Each number is 500 + 25 x the weight over its row's rms, rounded and kept within 0 to 999. Layers, rows and columns count from 0. Numbers have three digits each. The size before them is the row's rms in percent of the matrix's.

# layer 2 MLP up, 704x256, rms 0.155, rows 215-251, columns 0-127
097:477492523487504486520542507511476481540498502545491416490476473471488475484496478515462530521492508488515511492481455508497540445503469516480506506510513492527499462516486512507500470485548489490524502478494506500517489508495503453484518473461534495520526532482493562518513532490506517478514517509525462521486489501451486492491521492484451508479529505515507484486556500491471476476469
103:503496482501479488485498491543512481482461495465483481510516561481506515506473480528515499515526523482477509470560483482515521509466489468535500544479494474486481440457500512512531535478531534531545461544528445526500537525495450546509513518479473495546484517518484506513511489477458497504526523510473491532474538475509522485470512523465489479499492528549446537522494505535487496517475
100:484480476523507484524518499509479465469519520518469486453465470537519489505495520512505467492501504523501494479477545533488477468566502468464551510507516486494461483480468483503517500509507504504492500527488464496494480515537506501531528570462493561548481494479525499496486532425474520485498500514511496512525513475500531468512449523533504496516498525549483457489480489518494505495510
103:487501489551529489508457479514481479538510510487493508489496547495476488512502482504489492489502531491496477483521526509512536471492462457503511524499549465488475508457486500470479494518513471513482536491502458492477485522468467529500522465464512447497457472507518473487486495499504482500480482528503535471500486509542464496496496511495492487562518495500490437484493508501471540490545
092:525503522461560515494509498556465499521503509492493520511486477487501503474536528536515485453438486505459488498483484507524503509484503531512511476482530551482456555479502473486496496485502542496526513495500505505510514502540533470490544506528475524495452488560469481464482477490486446527501509487553493522472489520456459510488516523489524525483519535499545498494499517482493465501509
097:452489460466471532477486513468514541524506493480472505500506448461507491487484500509535556526472508448536508497504491472518456516490495505550479502488486485496507500492515456520533499470530531501510444510505464500448504475516497497487467508474475453532506535509448529501507510498520462491473460471546520507484551470518506504445527509475536467447519478455475513489499494510450548478496
098:496495480542515526468543487483529539478520513512486499543503535534470499491480492445534518502483484538527558557473541490512505488493502518541514514534462436523497528511517489518498520511497457500484506512498515540468491474483504529473526501509504490495507490524465514528502474459524498483554510523481474477500530454481500476506486519521514532521472465469532541508533536470532522532536
086:513461537485459478489507517515489522487508496499526498526483543534506481518480526547554527497476496472531482508480431510468528506496460509507513481462520479524532520525496512506461499498482471477537504490511533454509472500426477508451553491496488522485481509517495505555524523501484479475482478511480538517507494553497474516525505482494519503470500510509518480546492479465505433522504
105:504549484487495482555538482495527526497520481476483453525516479523513529464482488516499498495499473461514491487493496491543513556474523459491481479494503487463486487485474502519519528475488525497477492481492448450499565520482512484489545516483518448488483504555525473498531457494491506519490496515481509511512552513539512469533518509478472505493498494499485524473513498523508521479437
112:518548538511485523483526482504471498513487492498462452515483472527451514476485480546524504495527492505471493510539484554485514527478547493483479507544473488527483471555555479466499486511510499513513532499513463473495491491551492484535478543500469529523509538484453517472541480496464484459485457459530501477494521459514497506509487487515515485519534491497511491499506532501485511486520
099:500498517488438518491417524477493478514514531522498512526525490494486476503460477518521521494487454527516498464495497507484528510490481529506440486497510514488503460465518515488496512453508523489487486490516493491498472515472520489478512509464495509481484522502481494504474514491495500528447502460534521512486519491506506520499516444444483472498500481546487513528486473517512513524438
097:477477450485501488497499507448476508565479481516471505458482480510511487491525516541507514482485471518512495459468498480495495480484474527551537483493455478514476532533535520493507514486474480524455487514480511531529494453511466504508488491523517491466528437529488501503473486499510534495492531521517488476503493488508479464503481481484537502474521594506483538476525526508490508532479
089:484474515497519488513502506516527539554509506503489483492543512492508531540496530529510488483559472506453472470491496534476537521481488538529446503467534536510487519495511511473552518513494534478469493529549475485502486505487493470512524548527495460502501466474512494473477506528527516470501483469431477489545538491523531508498480476515500531493482519509532527539539538477497502495506
090:478478482481471530490515504502472541542514481506542517510519489515485484500443489488511484514496441483550512472478496480485499475517478452510518488508505501481525446516485463491504513470533484495471488525502495520490530541492511522515512437535491502463457462513500483496516487529510487490500495516503512463530508455509530518486495536475519526488500480516508476565484498490488489571505
113:550467518489505461492509509444529461482434517508514478448507477491492544495509526446533488496490509544482488532470536465498518493510494515497497499493500505485510508504563463528539529531503538491488499503454498477529492514528497483492527499486488516478469467507508511509470504500491504496503487495511439517491495535498505500465517461483500508507515505548505481515535487487482477476502
092:499520492481450557509507479487490455523462534496473542529467508529510464477503560503496470502531479507482506475518505504544523518516573460476489533485538491531483488483480551489467520501541463487515519523492507508471496498539508527492553507517533469485456534473478522514485508545498511506443487508514480482490473514480473518516480487454496522485463494517493479542509543499482549477570
102:529478508504536488475493522467494526508450507500457489472510538525440456481513475449546472519530519504476516547562481548526487471519505518478501506486413487500552506513466516503527520510476479531518489494522504491508496501479514501525473467491497438461470505519523503495499483496480487511513499538485493475463535500447506474487459509464485516548482543518502493514474479524510486503507
097:474455473497493467477503502495505473473534512468511536532478515487526501505509494528467537486511497511467486471441473487538508553507546498522471495532535459471462492503438529484545475510503521558510470496466530507493478514503477481513496524494507517475497507521476526497503503502499459493530516509471508513495524495510492491541459505496461491497540495565534491548556482524490505517463
110:525469457487512511478534551500477521508473463541450512535539516473497466447529493495501522506537482503502483517493459505495528490483471468506472515505457513482490505494502483503451487485522551482521501506503521479570531484542482460514524553506543469507528526528471485471489491476512487479471517520495471559554506489461487512516493483487518515504518529526533497491518496494505479516512
095:525506494531494525433518495505509533502472488550515524479536491482504540528509523489544480520473475493493521463531517507498493507507532548529539515552485482493511511536517499519508516499493517502494503484524517510482472475444532495512459496516482507526473478485504531489504525457508485469475513528484505517492501546495504468483517534525542481510514473536511561513501545474485538496543
100:514492507471457466504529537487521519506459494505517499488518505498503507470482502485529503486495521500491495480513524498513538513500504444463520525501509516519536467518506500511517523498508542501441457516519518488452481525509512486518498504451514530446487510482517477519470507541531537512498454519467484449513499526486494513471510495503479511493499536469471486504510536489500493514516
097:511493478476528503498486511479522500495481504524485504515552466508542510486501554486523478514476504518523458520522497520461505532553465514516493523489489511506481480491460487531494501504517513541496496524532492509497504541530534557514500439483489514506468501513550497503469489557458527498492498510495504506544537491518470507520475489484482510490489501500495517497459482515523529524498
099:538511504487515471504510488539557465513505500458510536515502480462488508459512480501531456514517491485495489471453492515458461514521492509524540486539487510469454521515484514468525511502535493480461438480539505529488511471512487548509476463477507504459518504477535487479452486490500500515460522470539490501499541483495500519511499527497520557492530472543453461494523498498492514454479
094:505487508489433514487546462430485508517489501497518497486525494524509513505503519502492515527508480485479477510484520465491481535482462479517470524518502522536503486468504461492554507525526504502490502486454515489529472500462533503510527490487499501518509502466559484518508493499499489523530477518450538465505504475509510528501499491513515504516503506479514494520514538506476514469543
099:477486475516507482486519497533500459511516486520492547470475526514501524516497494529500473490491491470482445507492518488492489517520489521485544484534543493454497555489455477498482503527481475466489535520522502505525510428490537525501519465501463491553499477441470491520497524469490515557472524514502514497482543476515554516519494485500484485549569488499490511509482501494498532506503
097:540527519450504460491459519502516543508500473486527491543495479531497489469437516505526488515496485543472507519496457505497484445466523502501471499505520511489500481493522535533538520568517475509460475486540539474507505512480524481479516500513522482499433526519529491500511509511490479521513490514529499516514512485497480449511477508501544496515495488499546475488517491537489467500500
098:508513463541512482497527596482518522482513520493506487478532542503488477529479510526526528527494452487490533466530519502469504516461485527522480503500527546528483530494498515494464485513512544503485454492508506501528486487511458530488524540481474520503496499516517460493527517490487544498449539560521478484515471460500517546477490516538550509499522563482521511498553457515507498502477
096:510529501528510487485513521456466484466486485499467517469489516508509484485487479495509486499475497475475495509491537466494515518526485495464479522510556451503495518539483493503519509493481558482496492477510516491519527513458514503503527539505504531470521477507476510456465514468483525489561499580485498497519495492470501498514491553498511489505477534493473520574522497529519476504521
104:489509489531471494511471503512516448541495483514514518535529569526546490511540507480532478495496468448466471524479433471510489523479498486519529523491501510492474504500518491449500491461474507496476472529478465509488502474493525471491521499504535481533499484510520513506462452450488543476512489495545452509514562516544443492492487500515497519452447527522523520505509468499489492552526
101:473530433509523555494534513511517459475483500499529522496506566496509485495488537452507528512494500491504497461475515459520488468509459529516506517512539459488510485500488520510514476506476528477477491489505531502486486477472556475516500503537464480489504496505438505507542503526495467501437489494521488525536518538485518481501527534454490497511547511487521537506488524530460531474476
109:467480473510476499491486496549503531527532489516502477444536524504494518493514467507522464525460481481517509528507514528479510473453479496447489459496470524520489538492472480485500487492461490494501485512520469516499523538482443463541471481526508472491498472529488489493468505451523470512503453460471508501495509461504453495496510485536507513490426524497504547493515501487500489497470
096:501543510535493519533510489509519531494509538514530490492507475475511485482518444511543502471516528482500515472535494454512511517511496510471517479498435527504500506572486514502524454490478508483584508494486497454522514464509557497475480501487520583533549508495531466513514473497495518480485531502511486552522469537503548527507495527476474482521500480495492543534504469489525525471456
095:489528504496515480524485499449501490534506517475499547477538517443486483483461495486528531497496490494518483491487476537523558496500458485470510507518540491490511551470482499540538535502496482505494474510511493484514519508509477488507469529534499479525525530530522440484517512493494460481504464506509479495481546514482458453535468487478471457498509481533482499539490506501490446524486
092:498514541448488484527509469485471557527476515485529488495508503468459503529483544502472503507467507514490473466489498493504502464483525540519513534509515537509478524491493549499466487507455529514483492527532513481468473502466503473467515555528507476551484511467460525433461500537519479423507505529483477488502485540519470498451487543501474506481488482535510479499508467513490503517508
091:527493466527529475488500518526454526459535489471525490499515473506479493470520519499538514513474530514493509461511506509552480513480497512505483478551533495529478500471469524495496481549494579504506493458551515478486482529518555510499497531499522488557508521464447468533523530487502481471480513497501489485504461483512492546523536525502534462479467480487501481510481521541477517506473
093:520452466491485570522512519453559503497483521450563514484537493552493475496482513503510501521475511497494497484492535542486508503472478481488528489492523516520472469550490523495551490495479517542497466533457491494507476483488520507475505505469489515532472505457501493513493501497488473506531486537510509442463496484490473474516468488475496513513476523515476465514483492509475473455494
099:501432449505473483505466489514486531489478506499527491468518494505512511498504487479480495475568549485517499491492510511489475470506514521497522560461509494488501554511521477443484527495485477497493520473497516440524535511488500493465483483510503490478498526493507482485491506531494511481457525497518539537522523516493499465480527489490547529470514515532518524474501508469505505519478
# layer 2 MLP down (transposed), 704x256, rms 0.142, rows 215-250, columns 0-127
098:481529524504503510496531497456498470489555533540539442498532518553459468478504525494500530526511505483475502531482501498469488482521485498493493533472478499555472452517512507488471444462487513490497519470506490514500504516501524498483487499504502507464546532530519540510509502508488509495513515505546491538488542444455472538499523487499549520481501545494564502484470473500466489483515
104:526462511528509513478484518488499489470500484510497492486482550516527487508475530487503469504512487533482486482536459462535445533515539484508506488486470516519501528496523495457464553520494478476495502507515502491484479516518477471517543433487512464437479495477517448528494462547533493480488485494514478528496539489542536502467534512488526443495446505547504462517490479494497504476526
097:462479498489511519487452503495543462499522521508494463447517517514490508522508486496493515489524484481561551473505497497500492467539456513477486497505532441484476492507477476486558505538537481510460550502495539529498482564460512449514532553480505512540482461450521490528494492487492481515517487499521499498529537503525496458518477523542480420531543449490461471498517497508468502483491
104:486473497545512486491503471582507510547448524491538534507447465490507522463520480464474493441477502497478512490499499506493554494499538505491485463462494504486503504493496475534471508476504498522473506524524477495540485459511538538512521522494490484509501483529533472476460473492501458514479482514524500488508518491453479484486498560454501498489508498441545502476455472471495459503491
093:525516495468518527501520519533489512465504492556493536482510499512507496508485540494504537498510469511448502513454533503484483482519530531489535482520471525498495540484486487472494470471497486532500491499481507537497519515512495477487481476537540503494520528476535479446480498478531500457511510525558520485485529462493472517521456515498530520568523454516481461497512434485487475495508
101:472484503523446476503533514508528472494497546526480501501479524557477521523519529504464463493494486488459515471517506548472464531485513446493484508479507529489516513495521529492556526484509506491481511488471550489504533477500500516483474528486491477508474474468501462530503516531503484483540501490506470487527543500490476475524500519497495525497505502509540457507518493501530507478507
103:513486517434445503473520487491545502508460458534498519499479483485482482457515502528504506537485529521498484483511475473497521507501485535478485465482516512522503496466504490519532550496561519446536515487469483469528505533459497496497493504487474471518525490502507484488505500489485509491489515502451530529501470482494507468488539514503484553526536498518466479486460463502463524546492
094:548509567491507502468502524519504493513476488522499490516524515472465454485550514518529530537475507504513505512511506502496538521477547496481470523472503519509483522537500510484491502528464520485532476473548483481520477492476466556491517479530469472537477482513505527489508562434470463523487467496503492528486494544446492491501503527474490478476502479515500535502492490463536468541508
107:462497507495505489474478519527506479480503566512489502516500451490513499507488444486505512491471518480469446499450502483523497488506517503487456558511494489495533488481457456466502470485479480496484488489495529446466537466487466499493515455489522542483500461510488520493508528516501505482493470515508537481483534479501513479497511485515496471480507499494522465498483499505528541533483
103:509547459442454494557474494531487475483485484497495521497540536497492513487528515479479528524486511509530530488462470484500453494528465512490533461483532535497505451460448530526508498470561485473494479472484499485463483490484499480454493535443490472450464523504509470515501542535525505522461518509535510542528503487489485526511478501494496520564503507520523475496481484467535511477500
093:496515496516459452536530523528492546451500488533477515497470515514511471533524449529498485458472484457502477508491524508508475544531510510517487517467499520495523511541484484481521434513516511535500495492493492497511514506544467495502501509528487468485547465502498513464451537500513484486509476464498506478520490515521532495504520467513471510521509507472528474479520514486481516524522
098:504539532466472463486500510491522496529520487503468480528516498462558475489517519512487558482517467508501539495555470512487532492514491527491497510469465545515503500518490521492469504506498533538481471502528510498530524533479499516458513448500493530487557463461533511507501497474514524468480502493486498453493494510442473497462480516497501494470471487502479465529489508481500520529508
094:524519474542527519480510479510518539497488529519465571514545464505498485532519496506502540464499497492502480477524515528527521491507483558483442520474505516508472523526508493461474564502487523535485490488516472524528513494490521493516513510514495505445499490503460454492490441477468483508498526555441480483502504477482478471497479529548506485491492531513467530513509476516495551463470
094:487496510463456458512512521493539486538525533537517499503485469507508519521487504483509486515545500467481529509531488516498495487473504495475495532457515488550458530503498506526510517509446537497456463521522537491505522566493510469519511508494484511507548441501455477499520510505517515484505483474497498488519473455528460457485502514492468527473519526514492511480482520501493506498522
109:541520559524456533514526478498523485495526485536506524465486500541526523457553492472490499529500451489508499488450471489538509486486507504482493465484479524530499544523519469494477527486517508537529501518439504513503513514463488508474466537490467501488485497540463481525494508511462509491527545509501516526517451552500511513510508484503542466529520480514500489499494494475518531478539
096:488502516499488472483453505466475510503473470495480491505529515520516550479494492470498499465500499528499484532476471462473484512495469499492490445491466482501520531520513474492533500528494475503463536530527475499467479521515503512507471516465474550514495473512502474501477520475535529465535526472499512491476544473497496503510465478548504500506476510518561526516490465526505465520462
102:527551484524503440478502460552514483477547515498499479540511494508509527518500499514473499482481504502506450492499478496512462508500478475504479473472485514490472478511492456453482501498494505435503498543484503525507505487527516515480472515489483560477501485472479517494525515508444541498513471472529486527510491489508500498482475554503524511472490457506492548532484489505497517507519
098:463514453466495456529506475479536524504513498468495510511514481522522506495550448527499528481524490506478536525485459531558505471500507528516446498501516470524488524511512498449516538504509470561467490500465519448526543510482531476504544500478554532485493519463495469464509510510473531504514525499538491458497499482495468455509515502481536477508501483493502500502551499489502505505471
104:507487543463505489501530495509504505506441462510501536474508497517504530432519479514507484487548498539495516525434501510500538508504457504493520538537489500486510567506510513501497477479465501471516502476541494511515497516510503505539512501480482520510538509515498472517478533519503472504499498512510495533564474478506509515512546469520474499508544531494490474475503483457529496497494
097:476482467508509490465548560474473495462509517506514470489472488485534495505523502459508455473440489490581456516500493497488486508536471475506494512493494500505524488479479484522485455546455476519530515515473442544518533528472530504489491529505533476471492551491526519485522512501516520528463510475444520488472466473489504479471466482520510463524518476506484512489487524508505476533474
102:488478536445484488528530553479473515516523472517494512531551482461493499487467483537495514527479509500445454492525495523534500550497517471468459542465499476523481506473481521467534523495517534525459482496479520467523487489494512490496508477430496500480554468527496483509484504464532484541491490488484542492468528526485519488460489457491492518482529538532504499567477489510489495482452
095:492482478521507460492492519473554560495497495477502504521539456521472530487522479505517515504503479476467505521474517518469485490555535473529502498527494451480485519469512512504439479469492469538518457513480503514520480488476485526507478468492501509456531475506525497462477488496491512517493452516530495516473540510479518490504498560479520474509525465495511544460493525481500528496510
106:544490516490472512492493523493510523493511515481498513500475488531538497523482481482510475535498554498486500532514482474516529516463482523498507478492460525481543481479491516515473510511500503509458519509499465485482511493510524502478507490462495505456486547550455484531504549491484473500486532522463507533481420467481498513497516464505471506498462488467521506477478491495553521469489
100:514524519517480524503497483472467511544458447468519479453531504539545451516472493493499491526506476458479492485487515503505463505473505485498463521483490499480514477455510492448543503507516481502515476498504523491502494533505515456487549532519506506505513499494533484473477464517487539481497528473508549500488470484500509535506511515485514475511491500505487482532488505503517506502494
099:512467536497480487485530506460515479551491522496480475505491503453513500476492469506521490507545500508494540485501522440508501488490469516543530508499533502494508499464526540548493505511536555511459477510499525486492544508477464525505481471470463524509502508504516531528540512489479492481481496521492479509484507489528519442524475472495459505526499514450480531572548539519515474506495
088:516497488482529471548444463501501461499492458474470468501523497459463525503511507510524533527481461504479516521519508561492488530494522515498506514498468514507536511500490488473488483488479506448510526511514472509483501522473549521511482526528515518510490548468423542471524516452484493511489509471503464482477536500510488534516519508454519538488485527516498494497494501522539506508483
098:525505543538488523533498489457517496488448507510474533488520494475470485497481535483534459471523506527525513506469537482517484485490512492548524497506519469527517489477465488474536512501532487509542521473516518518472512482561524486498510495471528458526477503528481494536462498477515485493504487476462499516531521508505458529469483456503502471484446521510513486515556548525472508509446
095:507466512527476500446487500488471506463488511523487562517477519475521466494519535484488531518538490474514492497451487487464522550542503468509437527446520519556429516527482495486498525513490479521513537479504511513514532488487508478484506487496468493460503498480514458487487516481479445467478507505516484463476526481486490497504506459448498494458518497511490567460488472474475514520512
098:532489472480537515483504504491490475514507496460423536505474481454519481516486486542478548485513505547521485494485474534506546491516487491509503476528517460497545473506537500465505448529540475484498533489494534477520493528455527526503507493552509470479468486507460496501535488483498518511466545521502492531492545472482486478498491463491539533507491470493480450491514514511510460511470
099:536523513476496506445509515492492485490525517537484513488486472506477524516484477537522503497461492499499550503440501514465507571497508475543497504472469518489507507490493521448497495490524544493493482531509467516483549481510513546522515517502483512518551532491521541491490511515504500510516487471411483500481502508513481502460513510494529489524509476532521508501526450479531536504489
101:478483487469481496545482515508537516488510520525494465505477480480519488476485538513457520483497492509498453506474503510509504483493498507479505540485510504525510481523500514508490454510495511480528484494529497484520516524476516545517504469522450527496500480507486457494526538485507519487494525491529435496499536464524564489530503477527513535528487502517520549505499520514506491445503
099:525510496523557485514514493505507538511512563464509499499507519466523519517508465453533512522454529483529484529483446507471544497559496521480455509520504472470524515502482519522516491492541454456498505527522472494508479479506521470473469494485464506467549474507528474468472512549482485490509541512535519507445509508524533460515505516535502502467524541468512476505516497496515505508505
093:488543502459521522478496483467462453480479506551522508533449499452448500544536490520492495518513451504473470549511486487493544504563456499427484506510502471472507472511507453507480499541516504534517488489514500497527503452522489490556450528533499485497490529522525488510513515530471481550516533499508524506497483531509508498504460510504520462479542480528517489479467502548527499509494
090:453521513522483472492523458456485554487465456504513484508512514501472521517510524494541509503476525480497476541502472562523483508480484524489510506517467475461530468502456502499496477498510528540460532522490525497489479503457462488471509517498539505496492489488540489490512514516454484493501525486534530533513520544502516523511485511449526461533520515500497548484506510474494500504497
091:529494528498519468471557499470548485490509510480489489465503495524510508481544486492504480480513488519525496469528468532532551490452495511503490452478486462571511522479514512573480503529498548504511503525532482520475524504505516528522484464531506469493529504515476547551509524487508525498505482532441506499502509493499474520496496516541571459505506488455483517486471499495477466537498
095:519473509527534493525475477503461482478496484444477498484528501511479489467487487474499524488473497525511548559475524468452511498536495494497474500493506552546517475509512446513495481540479477492560466529546486508490499504486508512509456508489490509495502494486485504446523484502480540481504554502470437489536534522503464509473517511481514499525476490500484500500488494518517523535511
# layer 2 MLP gate, 704x256, rms 0.156, rows 216-251, columns 0-127
096:514513525525468471537488476535546480485501465500512510504487513461512491480523530491509512491496518499485544485532528487496528495492473489485530526431520510495512485492510494525520559517515511497521464519490501464539506526470537495474446479494506517527517509505511489515517455463479525480563515489462473496482474516485533470471472516525488481487489527486473500469491528520502491474501
093:476496476475526507486502461477478475484469488472489487471475497512539507509475468526509461496468557503470492518492531515483475486529514476466524507490504524480447519551517499478495514507517502533479495509465500473517479509522489511455504520432483516535518504482516466480476523472496508497479474481522520510500511506490512497494475504567497470522493474563536495499444496497485434543510
103:536475513476477496510436461466523519521519526458484532528498534500481483536530540484498492510505501459478508485481483510485500487552458480518459567492498474493486499489489478464459524520484505533489480491546500486506543515489468517476528497463529491504468516541485473507494457525498514567505468494473481502511510499507479484522472525517497540493505489486463471508527524522496530529504
094:447471502474476512520484504489475493511501497505517476462492475496472502511511534489565512503547477533495464505440495503538508495529545510530487469515485565517496473480508488518498511459509521497470519504483522566534483517484461433481468456546552519501467465495512479507481516484491516496499496530498497506484493524479456489473505498509530519506496511528501491500487485477476476493513
095:502477515490492509523524513538455562487473531512482547497516497519500490494520501552475481509447534456508514430519453532531495437513541490514471465523460507491488478482511504475487491512486534551522515474530479503555493485556504541486471485524519494514464545465535544534525515498501545461482507494490493493530502499542457499473547479451512466504448503492485492487469508525460481507477
103:551472498473475482463520509490507510514512475514547498490548461476487497517503474519450529502496474486524477488526474486464495516485486519485482510495485510541482494501495509527500497527509512473506531443515502505506515489506503455488491520468506529502505540522484480478513481503500517473496493507502518556508491487473509462458473536480520521478522523518498503535510504496466520552488
096:529519520510566508509477507500508500505531461488489513541514498468506459470487478471505514518533544531505519486492512550529462470509515494504514479526442494500500488502507461462486521481479527469491524483533466450500515521517512484515475500474536481510518506470515499499502511497496547493479502471498467528482539468466534518499498560487412522520515491497496530510503529512477501477540
102:474479475442456512481536454516532502518515478497496505502483490509476476524482518542512434498507522494515470518512489464500540512535504470503478481511500511486474477497424501504470483517485473522519458498491471510455486466503475463520508533483504437518500466484511508523517489465482489451490519485507504514495534498498461501512490516488464534448489479497487509473480495492512442470456
113:494475502517476513484503550445529462487541448497519512496446465480483498523472526490527495515478527483547479489449468500509539490423461520508509509496470485521489538524515531509500464444492475460499512540503503482513530484462543485494535469528462521479549496461481507548474489501533532458475476491495510470489507502472519481484482527486500494487448501512483543469454535505483497524492
100:460460519457428513514456524486504462486513477535478509513527505498513468471503516506462521498503523529517483441480527524471536511479491538521516485484457487485518503505510539445477532443500502509490487470517515492515507519501482492508509492494511533518531534509508498509475491478508516536424494454559509523497508534477511519481506474499500469461525473536479508468488498482505515514453
103:494495518539523470475512528505501466508521522505502529505511520507490473495467527467476497541474513512482532506502512516515505525456524514467516464497507499513531489509503493542506490503545503505511525497500457506499520522480530504529475498524496530550469533514505527508485487480495500496459485541500542551499509516537522511540546505481525510510551513477523501498509472494509549505505
098:532499451538492496460487513511523504501476517502569537512502493474498440507463490508466556510472524496487541498495529494485493496510483539453485528509484519508491485515531535460482518499505518501420500511515515461527504497499525523468525519505518570501487482532495481496478507530459524483459525536478479455521472482481512492472501518495525506523492505504551532475477477534483506515489
095:487443509442506524507509535499545524527490540433484522535499496516506497510441531463494490501476455464512494516488480460526505490492501507515502500506499508485483464512448474517520484467480490530477450503537456525533530546511498485530495500549461492469463480533469457495490485545464506498494467508501487510536512508504510514451453476495479524487496505482486528540497510466471451515449
110:478549520489496515488546519448557456505497531490489498482486484527491483497528504517510450475512492482471511481453526510484496510541503463504495497480517479550477512466482508524527455478529490472510523534492483473495482534517520549489516529517476517505514488467470506453514544488521568517564495489489494495495562527492466530497451525463508496497518510534472500466505550464468480495533
098:503495460466489491515497495525521484486499528511529491505463501483514475451565536513491458500506507485498573454528520490495474481526523501531491538495499483489508455524519520494496492495504500471472512514511495531462501479506500502492533515542519482471501495473473592512500475487506507533455486536489484497521496513484499501503496504502485459503542497480491456518521522462500554526491
102:535464516487498481496518502496445531481502497518533508508519498496474485493490556508510529522509496509510539487495526518461486523491496501506520466535496484521495508495461494465506481472499469520482475494490484510521523489466547545434466475464527490505520532481460495500524496449490502531522489486517555446477519513530540486535499516511529457506504502538523552519514518517478526487462
091:497548483569552514477477502498477467514539494510471475445523514489523564481471526489470480531527521505532487486501470495484548509513486536510477494513497488526499473480462482484479513500458465501502469449481480484478452475497509495486521490506479535475487510523506474502539516532496505508548540499469524518515502502496475559548467470483453479528514524534560505556498496483509505497483
100:574484445535491520482514559485464442528512483490489540499525536490510446480501472524521537488497515464501459537488498485510524462542484509495497500484473500512471508502449482528483499518509502554489485523518475514576531480530496488478523523486509472496501497531515520492497499479502509469467517480514480524528524472522512506481550524482533515485486508505514516482485487501499479520520
096:496480526458500495527516490494534477516511521485463523515491513550486474508498483538505500483502491530433495519505504505499494490472491516524471504490530516501467485462513496503487493466474496555488530492459523523523466495491460500540575494474513491481475477509476478490531477551528504500548519518501501523477486500471504515522503513525465464497509530495481489490496448512530483494509
105:528508503511502447493536551520518547515479479499469534445480484523505461524478502504512490466487513482504554547523522474516502473505563494481495496518521474481508449487485489513478487517517488506530505515494497488472510456518522510492452485463477486498490462502493493474496522536498491490492496491524479479544500484555527566542536535499500535510439533444481484487516530493491488499526
097:517508470514498497465548532500528477510516523482507523455506523513496436556506490486479494519456484507495511530500501490527479488518510529477497515478483565497548542526461498497483505454482455549517523487517530535538507487479491510450493475516532503481468469485499516478555532492479501500496515506506485515511493475477470530476481525504541489476481484531517500503567504523551517493480
107:554521512498498427500498496531513455469495514501534473498495516484486493519467508511554478502509489503498517465501512483491489515521470496516489510531513516518499524506490526504532514491515497509467482490547481485480489502480513528473500500520477533508499523526476488483504466470510470487430536511544474486514509485523503480488507517480495515485502478510489450504515480486483526469493
096:513531454499497503501502482488520482492503488451546461443578499559505477514487500503499497495519494454503515544530480491540461510474486461497511497513485485544517488480532479529543471507537465513530492504498516444516474533494556488497488541491492500529580482504534479465527455466479483503492503522491504522443471460494486515532531501507503503508471520476483529522486499517457552498488
102:530468511539502480483522509505541449506493512483469516476446496470452522511526511535541493484485543496547479446476540485531467454536522483464537502485490472470555525476472517498503527514491507548520492514470487503496489477508475517488486487509436485493468509473516523471524523464490464501497483494533476496488487514464503465532441442537485512523498482480464493513515498475510503444485
096:465479503518529472501536494490456494507504526535505501492483484470531469502496498504549494515494457538516525514473533516537527528511483537496541522507517502472519486489476457509448514455466516504509577501519474513494527485519496487506477526488476475514510534461440485503516504477472495533488481477517526503484498547490527510507525486475470504464474504510498503499467504469501551519518
099:518527507516511545528540426499493533425487506524520518498525472504517497488520467443465517489570490503539485542530483493546473480474504461509511530512516494497522464501541511499492552502515525533496505492503490526477466476459524491513505476472538538447535495558496476507463474491564480516558484524481494480489481521540549504528483462511495490511469491512526500499514495486529495516442
099:493494502503488522486488520507510507488478508511458515480513510474472486477485501498487513498472505485499463498485491480478493509528487503463465529468531437470490506548474497528494520493464539544534531484503535524513488440452499455468484525445517518531515494478530492464477491475471502509525516558475516500493501525499481490482525505518486500544460517480503519520510503503516497489533
106:519495547497537544515543493511460482506525514497468448484512471476509535544458492505502503482514550525518504497513495513484521484484518490498471469534500498507526485506477503529508514517499508514533538459511504513506474524488492476508512514556475495494488514487505516494488494532489505527501464548515484496509507500493547487466471516522479465518561462482473478496468543504473468448507
097:519465454528549518529517474538480484500441504532490480495503489484494489485533474505488498507527500507481496519509488471489550521561501493505502491487494496499470499488507476523535547528497511506514498477471567494492476472501515465501495483534544470476498506512447546464482535481491504499522473520459511536508488508458509499482484512480496474507477531478504483525542490508509542501498
101:483500481471494497522433469512490502530479541471531488518486505516523505527476483517486496519499515544494505500560429512487513492508483503494538500443528476534490496466513465475494526497506485512487429483518520501494500528499502490515521522531473528445555502492465517504480463473510505522502471448509502517475531512435483474504509475466500519497515462471511488464519493506535473486516
103:464486471439552466461493494546481449498473492510520492440504487523493517487505533503462481518481512516494495502479547496490466523444529504528533476506542468516514541444478496491474518495498516534480503515505514537472519506515478497569491500521500476473447517489480508481516511471514483541516482455488506476521511456525483501535480487483498447504475465520479462497530514569479485461475
093:521499518503487512477489552485490495508486480491465464469458460487512535500472497468501524488510516524470522528534501489497496511473542519529501474484451534492510507494445523489523488522478508510508492489525516491503470493492527505492484466453503488472500535501486510501526508495464513503500545522557505516495505505465538512485482496520511524528518510578500551488511473515495464511501
094:526535553459478495521531475508475517543485505489535465505506496513473505508480523529476514524491519498509471502493481501521518482526536539509512544500524524506505523518526549465474493493438509489514485501510466493500491501463490447451501531541490488517483532453458501436468490519480480423509505521499478519478497543517479508460492529504511508536517464496505517505517465541468507502484
091:527499474503494470478464509506519503477503478468549511509511494494503524532500523478548522504483487538557506482512489549539488493496487531527505506556511507502495477498502501486504501526495538535484494485535530478475499540460557509490533509557478498508525510508489481533488488496513516500486525513502508508507494497519462515508536537490526477479463450479497519528480554519511492503443
092:502526519497513534509505488524509485491508515513483479551522473495461522528526501497520521509531474503447517513517546535543480456544512517491475576464503499519532553520500499479495475492483483497497535460497513533487469483521500469506458502477480515515529511538529518512458496529491531506487492506490501475515513468510515477461479504522529467483520492530526539435568506477504511497493
100:529509545462490514495494455528480473500505509494503504507462521465496437489473503513515512515423475521494507530450498478488513514472483506484458485554487506479494501494510483537503481503503523505525483505516469519522464503478460511477505483497465491533513458520484510491503485462439518497495511511485497508448452504522493540460528475557501505489505485492522494516532513543506490513512